python train.py --head_dim=32 --d_mlp=384 --activation="tanh_gelu" --norm_place="pre" --attn_scale=0.177 --tie_embeddings=true --parallel_block=false --init="normal" --init_std_o=0.00432 --optimizer="soap_variant" --lr_head=0.0103 --grad_clip=0.5 --decay_fraction=0.701 --seq_len=256 --train_tokens=121100000
Each number is 500 + 25 x the weight over its row's rms, rounded and kept within 0 to 999. Layers, rows and columns count from 0. Numbers have three digits each. The size before them is the row's rms in percent of the matrix's.

# down: layer 12 MLP down (transposed), 384x96, rms 0.166, rows 83-151, columns 0-95
# up: layer 12 MLP up, 384x96, rms 0.159, rows 84-152, columns 0-95
down83 087:495497520516518523487486485466516488528479494478551526500491481502540509500479513479502515482501498486457506492558494511482564503491479452476506496504485586530531522493526509464505499486523490500457473498513548444484511481495502492476454463514493524520473490474490524523495477515540459483
up84 092:499526513516475512501511501482545494485464508508425485486485486440465553528523538483513541533509496467532488504503490519530499495540490481473567515488496495494507486487475476503499519508471517509524511447511493476496511473459501505472474449470511512548489479505458482509518502510499461501
down84 090:485501464499489504521477491466486531525509465517510479476522485455500538577505506445463527514468466509482512479513501477495511434506485504443499487533494509475500489502462495495491509501503494492494497456497523499500539493508529505513475544449527519490471479457461516539492499452501499496
up85 094:461482548486489562524533501490514506497492478507518505549497470526477493522520485508506497502523475504506457524494497447484509479483490473508513463534548523523488526513510546485491488472501464512551480471554502498532501490517469523459487459502500450475478498498465510452501487497480526525
down85 095:507529436531498484503485490525489485489511487474489515461492462479528516471531472487492510464477483521488476466434507491511482500493498502488517506503514476469519483499441546493523549483471486529479507503464497493526504483530527548492525524503498423495530474468509513540503525490492472520
up86 115:465516461522484502497507462487509484505524482519467520527474521491504512504503514537477544520539545484508538543496539549483492489465489499550492483515478495529482468507509518511516510469509538544511496540533464522488467563482464463484485506495505487515503551482505490496440487496497492518
down86 108:463476489511511509453530459481525512538558498544559515510531490500537518486509535505462485558505523473508500484500497481493477520486519498509507483501480513492498516516547530462495494492502490485515467478481484499514512547508496508500511448495465439512493443509546460479523492516499502486
up87 115:520462488487469500495493530545499505530485538498575504488477492501476492512491491488499526456491509521517503489519483504522436480443494468486470467496509457507460480509471510456518456504477524506494531512462505537481502477498504465558506528543492513509530525502474495508498543495528502482
down87 109:452477509503491557526498499478444538488480529475479542501518521528495491490506520490499532500495497501454492538484515505511537489481538503541572468489505521520523479495554489460487498503518494485492522520523538516513457488532471515427502489519510493516528489495535518516486527506503491495
up88 092:466548491502488476479556528506546449504504505484492502506471501524484512521463526532465482471521494506518484536472470527458492476487509522475508497502523438502503500488520472492501508536447527521523541480473542494477467500471488541474492492480466495501491487515461509502468498483481507554
down88 099:493522537487552537537521512486493487498530519546507489492459494491541491516491488495519509544463483505499532527516483473492520554527484477540510498469546525512510501473487502529549514465503499463524498516485485513525457506519524475494490508532517484472519530458495481516491468498523425487
up89 094:449471476531503516491535462484488536535520475490484472528505489508543485486482519512486497465483463533476461503492510514473545527503514522456518478500494523501484499567491475511470494462494493503568507473507502500496517461485477486442537504483499512536502493450537484507525480502506495474
down89 095:527483513485542521548555533510510477438529548502479471512526521468509502542483484506507468530476508498459529492528512479519574486524497476497487500497500501462503504506524473483516494525520525528485510529505487489505476497548490507545497559475463504548490519510521499494511475508503494488
up90 097:424520509493483491475486527495489500513555503495489512471506477480488480484542465473530481492559469483439494508463531537514476468539505476490536501502468501478486539465537509504489528467491525489518529495540509536501518510479481537499517542495505498492453482471493500509521507470479493503
down90 088:460498517479484524512485446511479496522486515515488512531487532479545408471503483501514459510496508505443519483491482436478489488525542503530493495480454458517533533533475491503501514484499495510523476498479521515473490497492519504473478474446481491518511523489484465516490477494517535493
up91 098:477460503493479516510488476516510516495540506445471507486496463483518500498489441515514502527471428553486503503469520532506490559523517492520493505549487506469486551510506468531508481510512530502521515505491551478473524508508523462453517514507507486500474502496449490494460491534501500507
down91 103:534516488544487515516513483487499440532533504485511464500532516482481529501506469524496477491511544521489511502547516494456518500503481517510474509499492475518494472467528489506562496522449520518495452502484508498489481454507512527510457494517501497579497480558517474489499510514489515546
up92 091:494507508522490484497522526513459525482518524502548516508494490501513450543485534464462522486505521487513516488508428562544507496499530492478491510529519469476488546498508516539495447533487466504486480533496524476500534480478530527508465489493516517495495468493459504516504518524510552529
down92 087:506488522476488504517492481579527477497504501513506468498516519500477557517500504556523468501483475525520475512462507494502455494447498526512469472452511490535484475483482459488487499475513485473494500516487497479507446500503514546525526476523528494537491494472568454502510513497509510511
up93 103:518498452541515493536533530519472472523477548498524508531529499516500529482517493546522481458496522476540467494552484470515525473481488508503490486497495507493517447515487477512480486468535475480511498491431480476488519502490480479494521468490514470493490558502499513496489544503506484560
down93 105:460520530540517509502465474522472513477506516488456533492480463502513543516488519531508518484526495496468517488492497491508515488514474507489491509501493487530539474500520454500481504549487495537525459515538470509513550515462484525501481499475501542474526472479471548550554491483485538463
up94 108:520517488540528495473480505476509484546482491546540502492500469511482500469549443499475510467483475486473495457506480508515491557523475506495513474564538433494500525503493485465507488479481473486518522496516504534513525497515509483507529534509493470486501468472488474546504495493519465466
down94 105:512479492487516492530463451526466528533500506512510483494495500468517470508517522539497555522518526540492481540505479507423509478538498521532510488509508505518508465476537505511492531482492535483498475542503520508488504462523509533560493465527462467494498483541506469491485532510505467498
up95 118:467503503494480474475529526546498520457531555482483528494486507492552500518490518546465515485534509493547504485476495524496499529503532507513498461493521452465476514520511507495537521481482493482547479472477495493507491522460492506464525465502457478518536449489492473507456503459490500532
down95 126:494516521484495507475486523519453440503513503486497540473480521473511497512572507537495529493506457482511517476522507505495506468501504503504497490500532519476513523501439490551488456503507535507527508501482464473499489565463478507469532475520509483486544516486535505517502489502518504565
up96 103:488515484488543465483445491526452512512520434510485518525512486520544529509513510513466515489522467498515483517499483483468544493471483499469524535518478503513535511516500468493544534499485519508512448526510496490490514486487453509484477487504485463487520562482500472509454484536478483461
down96 098:500493498492544509534551529501500513536544496513477463469479532501527490516511491553482501513512536509509485528520511505532457511516513488480481499467499467488427512539459523491515473447519531500484504522523508535514469471533524490497521487468433456510503491495534505511491494508483488487
up97 104:476524495497436494566523495524514479490485511474491553499470492509490510516499482498506484519499510560535474467497516511531481505537505517482523504447499461505473476435496478479484465485511517485501525496492481503506492495504517497484489426492516474503532531501518479521460543505536479470
down97 106:527520501485459504499498489499484473492486517504495496561515484464516459522520511471533495574485538496510570518534499510467474525530462514510485488515519503523479496510498533513474533496483483492473485510466484549462491491563502506490531463476505460508496454500483497522471478477510496518
up98 102:509498484489515495526487482510525527504516524446484472516538525498463484471530520502536534447529482495520524507539497465446457481504510504477482511483510483489528514543523483499507514489540502495517546493481531498498479459462466517486436550520528518531482503507537478498527498507509458505
down98 100:535510464503499506480491515505487465494509497477512447471438485506479457466513474508460496479498511515492504493483542487529437481528546494508477487533493500516495481497486497527506529484575475504500506536499482559547520464504478498549528489479518486487473503497510531501477495501532482525
up99 101:522496509489510483501492503555549510461489527441500529513502487478520505468496499482498495452486505514487477522484503490483473456505500541460526495504519481522514510533497493481475532478434513466474524520520507514460459529520538504520495525519518522468526527462476539486476541545512480487
down99 099:492466483477504500523481479484522508479514478485491507514507498498471508495531499486522472498469502526508479526471514517478489540496534453559527508475525456493497540487470535519490493521521477449497467483460490540503475490492479491516454451491474511482518512497513446503537506528457498574
up100 098:493506547525482499506520566514526498471455499512501497479513522512514494458467503501530543541507486521540509528479527514517501508447469482539533486502486462509502502439524479522487533486492584521502483481482500505482492504467525468499471483475493524526500500474484512474487519504486539485
down100 097:510489485469511456474519440498457486511520550460486499539506485450509511524494537518525512493484525460485533535530504531464533488494523517462481520506519533535525491535467509491522480477505501525512528512489484474492489530541491493473545490524543472511501466527477461520483484501500522521
up101 095:526510494520496510488556512528513476520516443511480537544547502435502512490447487492481497504501551509524510506497508498477506516514470527537501513500509472502492471515538511509502471486467511490565498510518545517493508498527520497488506436511465508552480493477527499471478473527471515485
down101 101:551494505493519496526542465480522478517504554489516485470470520516506477494494467537498507464526483462498448507518465466547559509508495524497478486529460524512483493515484478492543489487510472516463541517511497520506490488505490516535476507501523535546498508491479521491475484436517488542
up102 099:496495493508527518480500498525524510517487503474537532519496468490471483502497478466458480525491479532516493534482501522506472499535484452517498468441530527494484484519498501525521503457493482494533501564471470506530521471475486529560494512502481515513476470493527472537506520526443524446
down102 100:550495535498517484493442491480482526557487493474494518459517544449481530505485517511481535506451523485501515528522491442505513507511516500479481502554493461533487521526514515484461496532515518514501503491540500479469508530486525495501515465540472514522464508485469518513518461510536491494
up103 114:520516496522462501489492527538489498495477532485505470500568468445504543463501485506515511452473500517507514547512495531517521473458485519489527513457513487514467508516548545483520485471510462517519494497521490471494467505486501481495522478473521464445473491472464503495488505501485535540
down103 110:499478518513549486485490451484483496500496489505487549526473487497541497454461495531497511488508463483474523472516459442488496502517497521511544480524515544516501514507519467501528497527487479467471485496453479496534541537459522483495482535520476536504539483520501466486517540484496468530
up104 105:461493470499510551492484538515473488520516481478470507516521499526522499482468452486515501503473493536510525519512474509485499497512548470540520523443497517535520522483498471549514449476493530496487523516502511472536538512526471470477536464496500495538491516500500475455434507522496495491
down104 104:483479454481463544491502494506507490561483494505515487471543512497468465478524479460512516492566473453487499495513485500469504512494520482519527505482513490506532492531475485506521531494455522516476526501436512500494478508483560488493489499464524501499479477506507502527419498502516522512
up105 096:509451486539485559475509488486524472460510510527469482520492471480533511484494511540532505492488526510489516478492501525524485501491491483483481534497478461513458446504513467484541498495491483518543516484457494534485483541535513476523538512492542467493528516526462533476537475483506503459
down105 101:487538540524504460479511514514507544556524473532498496497456463508521473494482474490521473523494467528441492546483483510506520503498512456495461498523480516557536475505521510522520521494492528518499524530529486474528532493493452528512515533507500507522510482461511473511532549511495511511
up106 105:488476515503497484507469491532517515451495457499484502516504507506527513466521534498447524524505470479507534513526504504498506540546506480511516522500495541524465483486479565494494484524481451517509476510461495465527495517493439470490443468519454506460507502470540512477507480470507497514
down106 106:476502507492497532506468520491474513532450471481507489491522477507538478514441538487524473520523499458461515546521489480438484492526508501517480495516469474497510478477532466501537525531511507477506480466545518486518482476509485504490481510494505519556503488492528532450502530536498460465
up107 090:506471458466476495488495510496514477522557498500525488548481495513516514529549498455555529462512474449511489512470489507506502556525537519534518511545462475499496512517507456509495532507517516499520519469455494499492478508465488498484470489509479474461504505469541519505505461523526502518
down107 094:492518528512529497489514445491516498459528502481501507485498535507553525525482518492475520545460518506505557497545486520530494497496476462486517503532498514548485475504447497493471482516506528575499507476520498503503525486503529474480494497474529500492484470473493562514535473474536487499
up108 116:514469482510461541500500506494504519521548532453478497506491484475519519513479502505525498468495467487483496464549511503521470489515487478527482514518507536496556556510491550489464513473471504538503479531468505500493496533465516470543529467496502479484501514516484515468458472477508565512
down108 107:501498502539503482504491494461498527534478479514489479449496445487475484475503524549513520524526530523492494517522519472486515524522448498471505517509496473523534499505487525473530516514483472511511492464516500540494514460506555465535493559551492522509505474467529497510546491450490479504
up109 114:470524526509523468483475490522497499532483489492472457517526469474497495484521500460520501482521538484507510488515491501477478530484503489498473500506531519517528511519540501468506471515502537516514517433540541458524476476451421507510512514537489529477450484506480526507525509480495454502
down109 119:492473512471529552484481462534470472538453485487475529476562495489468520515525477493521519499514468478461530523482517474511490506482500495506547546525507521499486506520440456496498497504487477546507463483510531441471505505460510482523514515544512510484506513478513488518507496513503485482
up110 110:466504542531522507508509482518557505535508517496491514527495510475477511498535514509477468478485452473496438482482523455471483492457465519477504475491496467541513506517475504534482498480500481473492452482526501533486506484496474530533502510567493483500491483527503466528543518533478516464
down110 114:514517479542487533439530479495503474477522514515507485579499481498479491491516518486525470483520522445498523448508529459491504503473483476496493479483486516511520513491465486499514471489505496527488497515493531509471457494557540475539477479515495486517482493501475522547512513477532502442
up111 095:470498522456497498434514505543481499497489511463509492497506478485476511520536490504444522469472460474515508503542496505514504484492478501469448501510498479491502455474498505487482491506498510509517532441466514459533565488496491514529519471522527497484499503531530522560468478476520508525
down111 098:512495572501510501549438498477517502476455505506514494484503513509501485542481514530574480512503473518483480526479511493493504539484503513491497476514488489488473487482525507453537507466542502498501507534517499481490497502525508525533508499470471513501463495421461533524478512509490480461
up112 103:491493505485509530467479543510470506506526496484464518505505531545489494465483462551517564487464493515523519502478495493488476537524475509522543502514510480501485535492501490476486479475501466474478497490541447514534516521447496459527543502468455504515472513481514501494481516459536467491
down112 100:457516522473491472429506508484478489497492478463455508485486539488520480459492509530488514467508557442491505478522517479501504472476500513471486487487509530503540490528463519500532440534489528501490501524518488480509517523504470473497476506472529488506524521532519534550485467476476502519
up113 095:486508519529508492467517520488495471464479499467495522483500472485482511477521510496463451480529475478506558476464537478512526533478477478525533480505478452519499506502514516471522526526530532472469492532493518507531498496524431498546539508503470520533503501474488469478492548518464507523
down113 105:516501494467518492498465482503497505476523487461453457497483452485467544498512476458472490498513511467505507495497543496479506518504470543528523518509510493506506471457495499576532491565535498498470510513534508441493509494540473467502536526486522481489490522490519518476524491479531493513
up114 104:483485474544467520473510503529474489526492494482477531500548521487538494539452493514494513494472508507520489473503465496527462521502476475544491512507507545517567463465511463476514511525504473518474506562500512469477492504513489509500504443506524495506489504512516521456476502526485507440
down114 096:510494522505480505520483526549559540495524477522486478497472446509493518482506489482495520511559538484510454496508518464481522512540516517555525509498506436508498497522510545535515460448481498507516502461500530497505484499497499473456510519481503488493524501486501456542519482485489470514
up115 103:474506485535520494527471558490507485573500484523466531510530513536490524488479493507497530543501488519517475486447523525480520480482482475486502513496472485467457503484527499478522518485521471501505523458505554451481522480499474498531544511530502524518523505504526466552508525522479492508
down115 100:487530502499525521456506506483481531517513473497490522440493485469510540514506493535473468498490498526515473510544502488464544486534498533480520548492536532516500483508507522522490492493488556483507458483475485539460485524488501484506506523529477442512537470521547506507486473537473507539
up116 096:499441457484505514480510445483544505490512528501468493514509508538506474520503531512523489461475459506503510546496507510526498508526478510501481521512530512542476507496492541556510475472527540497573518476501462506481497526501470495507507514460467552504502489511497466515524479471534495499
down116 100:507518495496553507494554512519469497481490504501577443497496487511454470499508500504510453505525542507513460476492478497513477511476502498472544516451450489490505467506489479483508490483542506510471498497543531525509504511546513498511542475514490482470527544477492497551496493499480514485
up117 101:482524482528497514450491534541475472532500491491497489551463477507485479485535533496478521491508513518484533531493498466471510508526494482523475536470482461463509495463527525482532513520467520517563515510453495541486543477541508514478531506511520505513511530527482473533514453501520502494
down117 102:473497471472471499504525468517523530461482501461522476455502527508564469501482502456504493503508515526527479472496532538474514500497516523493475461470486488492470545505515476533485486533508548518509469498548538463510481513518487488535501468469488492560455489516487484483505525509495523515
up118 108:499495505470500534509510503486501495461505474501513501502517502472500508532477484540528474527489490512492536478509504555524471507483482510451531496509436501544512527511503462460456482452495507460517481540519501493478512481481495533512524484516438504470526515523528496493502542449531506454
down118 103:516478456486516564495519530457497489475472522545539475499477512530550518522504508500509480523509514505517522489462510514490486508500478515510524504487505481492515541543551491513510508535501496548540518510490554558540480472517502442477523530485493486507466496505514537497528490505517519508
up119 110:480481493545547508540512482502505466481500488502473489460510492523531525481480473547463502491479491523484517488484510502516505501496498454475475522505537470541462469532502444546493499465498470552547511496513483508486536508515540492494507533487484507458501496528484505481466525540540502461
down119 114:474477494504492461484514493499478504503480517481512485505523556510489453494518472563540510533526504542437497492523493528480497494520503510509476517500541529526564492489516518491503506490503494481512523522455452498503479500529454486489533506465520528519500536528517478455537478510465530510
up120 095:504503462483512493515511471492491491523476528503429506543485525524550504499527519503510482501517476486456495520476491550509498541504511503501494534523495544518469467477586481478529500496475498514529501517501524492486491500508513466531502468480490422509502486469523491509471539502506518470
down120 095:504527514517530543520445531488558488490513489495487518447468488515490445497495518492485530445512529489463507490522527467475505496505470490463489509536515503478494460522492501478499491511479495547460498509502534530507531488520513528512501493509523540545504467482482508503465545474492470457
up121 092:450445512502484503513517501480512514501432521485473494490436488501507532459495506534486510506546506469484474518508520488527563471487512502494493492517555510492500511470519516511523461535490502523495497486509482479509516535500496528510464504490450492473496548531484506516522490445472523469
down121 104:575547497515461505530515531523556467501511523508467480499505520534522498492446529526518513513496493530492499504509464486472483519489536492467480455505476491520508501496482505535479505525468520489460518490525481547522550505505454496504518450503524457521488509488498528506511495485505479459
up122 105:517487493496535496533540506510512490530531524495509529500485530518502521527503525467512494449516499468450517452509487489537472507506543548538507525444518499486518489517496498516518454531478528488474495510474491514494462500435489510457513503513493517472486521502519518458485511563510537506
down122 105:469445478501543498486503480517542505544500522476519486493513546497457547509477558458497490537472471500488493539532485503485500502482494529488475496504482480511480512458517513461541551525535496539511509521513510483491505496511471469507509502471489454529506470536508493499513503559491474519
up123 098:521528530488507535488469490486532506484462499544515503539508475514503497500470487512489502472530579504456533529530491500459498513515479510516525504480492533490490506480538459488476534495458491467546517478510502511495499479485510535472515518526470461480506483518525499509555512486464436496
down123 088:488463488466488469542480510497497475493527515498483447501530517496493536532494499499503484498463478477548466521461579498519475528463444515546500499505473462479511519485478530489501496535535451486497493467520475506485491535496472513499471485531515522479497517518470499518519534489514534508
up124 102:472479482508460502519484430478517526511458539501505509505461509485553517466536497543512486484499478519472500518491520502484496511511492462486496504521510551491510493515533469529454491475508495470490502522481487426510486520490466473504542506465509474488532524499520515528527481501443503472
down124 097:503462547508549488528480493508578489520533489531473497530454514510522509522505461494525548504533454499499484493543526503518493525499479515508499534500499493508524520501440485497517479524499498510528525467457508517509509490481489489460488513514479543524503503503520509537502490454496450539
up125 098:512490540510506514482519496491521492481511499468517538523520419498480541484489528513476504498475474510483490508508500497452507470505465546484509503496521495485480507516536496471491483463520507519483531483546535494547531488441538458486490503535464521508550490459530470527490505518501495535
down125 102:486475562488505500515471475465548537487505510524508481507503485528479509502507453472497488501552494497539493505440448516528548459499487505496487470523485516445510506457504548508487512501524473483478522509502500459468502514465472483488539542475521488504526516518505517467471517500489519486
up126 102:484533496518500504483534549545535497514496489473486485488512527508514544510505512467454534496440485504486496489536492493519465505537493489490488513471530494485463500485520510492522508514497470503506502492512465558499529554523485502479541510512492485482522537464466480547456488437469485485
down126 104:499489540515511482489509497534448498459498484484505532497522484469460538483471493488532525495488467485501546498496512475497517494463516494464499489499491524500509492492480536510483508454526488542468500500511517520485490474475524523537459504497560577508481470537530490472520462471509469540
up127 101:446521504508490493493485488547467489506507477502438502547561474510450476495502562496484507518442508484507523513532491500522515526475515483557508506517516467504527473484471486546501497503526481489506503485480467526485522486507480466508540452511497480495491558487508508484518514501493491475
down127 103:500494535505474507528477503475483499520550525509551462469474467512505487512524477504502484474556524527521460477486525501511485512495547484431483455532450482527524454528536513459487503491495487499502533471487492526470453493491509509499469505505508469500489478463471506477499527522486520487
up128 092:511484490526539474446495482538503479510524488506461498506484499474515522472497501503477510481485506436520530510511484517471457532507512470503474510512501526493521530486502531505454512554472530484494547540498547477489484545486517473494517512477490484510470462544539518509499449481506547501
down128 098:525519548508520470501534421511463498518475495544481524484523473490529488470466504519525505525495506518495502521484495449482522515523544501503466509498495483469526513531500510477493498498493573501507520488504495455471498453469497489526477495497472514550464508492512476484532450481513475515
up129 103:499495480505504523483517473461486537493548508467506515528506500538496488461451542539467503474447527481493503501449506529486479522491556475507486476488525482510474532481466468497485513520507490551503514490510540533531507524550536479482476506474489491495509523493496505539513490452510463485
down129 102:500531540505522476472507503518502482553501526493500435504510505501525464521475538468483521489506485489471502540502485513502560506513520494479488498480490509450519472491493476519543556507504493508498495471530486505508502508506471507499450518439516450548497481488493508517485461550477456498
up130 106:465545474482470457491487532493493499469511497492537486484488506545546515496526510489500475514502530484469470509452532504544484515521498497492516534541519507497463568479493463490507482484495512471489541495531481547524502543509459490489503464461457495481524497482464476499491525535514498495
down130 105:521529485511527493509475499499527499506481573521485540469495504497478534514494504553451484488516525520497490504537463499498550499535489569509483523470492461484513527493520507500524489509529465524473512431501471505478509524467513467501493529460513489505510498480506473509480492531452492523
up131 107:473508514489508524516492524480498526440537485419512551490479520524498533495445474551486483510494540459461500523499504553501489551501502491517488487519484520450486523502531527522480508488498513507511504492451525492502489506513483499466513450487531488499481506500482481495517514518541525497
down131 121:476505527545513520465514452529512495495492545516468515508512547474468496457509483513496470488560487534534504489484519496532538466517497484452483501492542489463502456484483476496496511473541490502504507481484486488494448469501524502512506522520543536506533471465529497498507526455498527483
up132 102:481456501484496494470502516502476533471562543463482483547528499540527545514478497512472487505520496513454510513511493551517494533485477523524470483463492494515475489513452482505500489498521521494467510495489519485554513448499486532542475497526483527507522464495494473529498546472496524480
down132 100:471487473514486519476483472538505502495527498534515523508508487450549508527485531536493472528535524509521485501443496515522510512495518516476498485528468484495509506450481505527478477518539453498490526506509504535482484510509516488526464462439516497500510525463493560522566494478492492530
up133 112:458468476518496486499451526505490502503518510483431499475512496545522489527491467528507518489482544476519441494483541474501523472515494487544517490552492502474540538528477490534470458517486548508498509497514525488453492470489518505506509495540476496508514540512488494502475510464514486466
down133 103:548500509500485552502548522522570525510520484522524537516469491497472501500556510519484489516484491535481521496507491486522560492461470470493494497539506538512541510524510516489487519459526502529504479486515496488475499483471519493549548552506528530467483521490480508490487521481506520499
up134 105:463523483499514534477511512485510523533472486466463497519474510525464513504505479522536525497534497505503476484513521523489515487527533475497542518500542505485478511501491487523519477459546528521490520511448445453466531475558483511496525514479535518468490518467470500545472480485530469510
down134 097:543510535502508542504522490552532473486506513497495450474518492472497499521491462494484534536514508494488489544534492517481533488487501491448539526458507481493528499488463517543528428495502541498464506456473502532501522484519525481531467493519509495467494513499521547491499497513521480474
up135 096:468540480509483485481509497500501479462491572489493570527447478516517514489536545488479528491508523496471504510496467495513476535453504499488479500527479469534485544496480503510496512531528502492474494501479497495505494493450538502466488534515446534494516478504442538511489491503493499528
down135 104:460534486471501477509494510545471505452481521554509493519496474535534480527471441501459495504487522481518528509481464526481541510484473516505519491508490493512491470526518525477511523521509513560507450532539481495535498512495477497492520506515536483533502490486491429482537506488511478484
up136 093:538501520519521501507508512563513511512492529482504460487527498493537470499483558530488492493527502494512477453456498544533541456490540509470532501485523453540490540462521495493502486494510526458528493536481475496512475521527486515459452483500451517500513476530497514490509488498494514503
down136 096:549518500458502437524521491499502483469524471499526498482504519513488502440497501490487463501498497530520519472488495523556514540503517523487509488541508511501482470491525518496492525512515527539522492488503508449547471533537496473504517523505542498518495552459476484457448501517535505517
up137 105:485465533536518450468531457507488514513487461491508500514512489504490517499545451515495436489467512490495532513503493489468497465499486533470527515524510497503511484462502499490475474542496555526527491519517541456470464474529501493457514500481487451511473527523527491487521480473509492467
down137 096:472519501527472497525478498443481529505512523515504486469508463493493504497496508465515485502550499531472460510397523510512489503496489512504490459536518496506511483553503501522456466452474503530522509484488478508507483509522532513533466498513486504513505455492485513553528507461492512486
up138 092:526469537505413510510492473527520534493498506544505519479502493489483529488491474498519502478521480481481504501510477484531514507534473501516528551487484430485498526499523472517509522514511468476503529465492482464508476499476473466434510485506471518507484514510510513522517504531449466463
down138 096:508494472524511497515505490490475508541478485556567507445507493449465526499496471523502481533490489506465503553482489512514515510492489520485505500503518536531523511441492520492536488504515517509513462493524499495509480511515505493483454509477485515500511510520467510515485492583428498485
up139 096:529536490479514536504501491483458512509489503491423525510459474554506515495493505499517516515500476451485513512461500532455497521518487458495482547519493480481495509499500549501447525475545520475514513521540474532499517484499535493527467506531489477495492510519549468543495508499522488488
down139 098:458497501519514516472456524514488526517456481505508457448523511509478477519444508510543499479521499479485506480521477459518486469471501551493510478437490514549501503511532491519532504510489493493476493488540550492505552520443490476487498492471478523500499473497505464462524513498495483492
up140 095:501530570520483491469512500541485504502483429534484471516475467477491490486491502539460501499449480482487546527503533521477505505493509462522488517528493503517483518498499488492518462507495532477481462502506492495473468527507485510531494498550461490472508541494515509543517523492452479547
down140 096:539525508535514526473489477506529495489456562514526495506474542500522543533484475518514514502497503488503492490509544486514541496486470494514517492487528518492510558504489489469511498490517448499536547514525462478493479498480524518502504494488478521552482452480444461477521466523498526526
up141 106:498516477520493472509483452491509492533479468475539473520480480498500524472526536466509587519529480463506476503521500533494557487505522475518487466559503495493495497494476520499469541536461500516533520514508503476507517489529492479545486516501507497485531501529473474456489485486500544509
down141 093:476482451542474515463487489493517478508505445477526536506501514497523493462516544532474499497520505472480518542480495535514539489565512467482515505521449530492502503535549497524558503517508467538493501546500465515536518499474536471501509508522492508521490520508486534508514514497483496490
up142 097:473495528477472518503552495476499532499520465481459496565537492494485507509521508460512492516448464483484472518496534494489501556535496500520502561490467501512485507517514461482466520483480503543511496498515490518465546505490491473536535517509488491484465510478448509458482516520520518496
down142 090:498488520521499490497469483501469505525499521524555547466519480504497455502507513518487510475540502539500513466495460460511525505438533494517519463455491547504503498492510513494519474483498535506495504512482534483499540546476539478491533460519456480500562510479518512460479481481510503509
up143 108:458486502534468498524489517492539502528550500477547433497522498459530555450463485513501511480490474513469520529514495529506498511511544515486520541505493529447499485488534500473488519514489508462504516471488474536508521465507484513482462512514505505508514525527515516533451494503465518501
down143 097:510478537489503510448503512487471491489499517486507544535525503500492435501502506466558501522504510514497465482524488494561524488474416528501488476525486482526547498504523506529484474510519495512480500528544516490492475505549512512481487501516471516470507506497472504505466527539494485550
up144 093:525524469479496507525512517509487477497499515509488512503514483493489505497576487419454508512524500465515470512470476534479485505459465461510501513557493526492495488469521502474494472525502518478522529546507495564491472496484506490486446525487498506525521478481494518534534471465513494489
down144 082:463498553490489516494486503545496498550502536487510534476515494482465523478481511479494515462513515470498531527546538527521490496541526475508488503434526530531499494520536479528487522457534498522486541498527519498513537531469493475464507525519514486475486490514531481504477519537522515461
up145 097:474519513526531455472501565533491504525495479455521499511500509518451520477500485532469507499482493505487525507513478502504484486502517494485586501474499492501539521494524486500476522491469481417527518488515472516513521498536489526459464490494538491476477483473469514506498458498515476484
down145 105:490500480547468516533484493478494486534475466481503527493482468481549495536448488470473481549508507540492524509501536511477514531480478489506424485507496522478471502474513499533518520502528499505537464466529518515509469492522524469474484558505487508522498496512527488500510512470441496486
up146 106:498517504526499518487490474572466482524484490528495512486536484508534524508497489461507535485544473516510495466496496485449545480534496521499472504517475525521466493514517448490486451470495519513538493513484472498500489469507538515542511450534527479477558513523521501503524485503475535494
down146 095:511479478468514513546529498543500511508455497457497515490503492474480546501508509523479473500487493482545467502511522472546495537512487493502502528529495537499515516526514552489480562511510457547533524497503522500519488501504473466447518491441487529525473508484504482482505441507507508515
up147 090:469497481495506500506493520514546503481519493530503459465494464533513469452494541540444507479539504532506530435491503542497503523470517489460496478468510507523502521523489521456507470479470480468503513471479493486527515487544481446521480498473487490495504531518515513497551503491482535511
down147 096:527496552443483518490494491477444482525503559506467492500492491480502457495477487466500532504507485488515467526501523516521600504471454512492504504501500532449509506524482496501493483510516532519500504517520514517494532496504527519537502552547496504513504546505478513517485497482500474506
up148 078:505493447544508416498484467499518524515525523503520496477527489501497451483534490513514533497517533492502513513518504512552511479471500518484472525515473516504448518552519476510504539563508493499509530510506475510490514524521482477446499480510514480497489490512474499454513494467470479460
down148 084:509518528507495455500518490541463458478479490529532502497499528516518534501466496446485476523506455490480488483515484490495567525518495484520553509505436484498509478514508534529543521495485496491475500482527478474469512482486534513450483520475478509545471452507494502526470503517511473494
up149 096:440467520518469513520486559502511471504493512471486501473497508516537503508528520491490453497509496481524531450544520499476474519521525511482490532475540504425515470493531519484521499510499541484512483504508450468483490500498485503462476507505507496503498492558550543496470489496467511486
down149 092:511530471507439475489550511523518533487515504540507497513507496459493483509470477530519522523482507531513472473487506506509476449573513561505485496504492517508464505510490475506501490537543492528495519513520506554501527495473487508528484522477471528514512507536495442457489480505480489471
up150 101:487502465471463513508476472492510494487516543517468484509515497483532508490493490477524481433566519522501461506513487535543492506476458499509504484525476480495472511502523483499458517516469488498514542515490479482478472480498526506488485458479488490514488556476460511511497517573533490549
down150 092:509465462504495527523496517502503508517488520490530460485469521513505549520505505500499493491490507448512529473495464496477509571452498493475522481504507483502531499521478473486489558510466510522484516479506561525490484448542486495518490502485552458492487492513493508535505527526556482462
up151 101:465539519496466487526499461485503512522466500488544529529536546488501508526546506489510471448546480509502514512497498448487510494493535475543512503513479513536474508453508510503468506503479474490511465462443548536493526489518535510464497527490502515465489510462497483490518513492495499460
down151 098:522494498519472525512516502468509502472562495527473441506503436531509501476486498483499478487458514532506488526469493508457536510529513522482471543501475479474506540496511471519501491478525509502497507519531506476502520514486452517519482477478521474501553505553519527483530523550495497543
up152 105:520493551507497501487508529503523518485506474427449489531483512508522476522530544529528500501503564464501475504505537489494476533491526502508485518546502487495500444476489527512457529507488480483503500496519477523470456546503478537486509458496504509490497491519531473482483473471493459475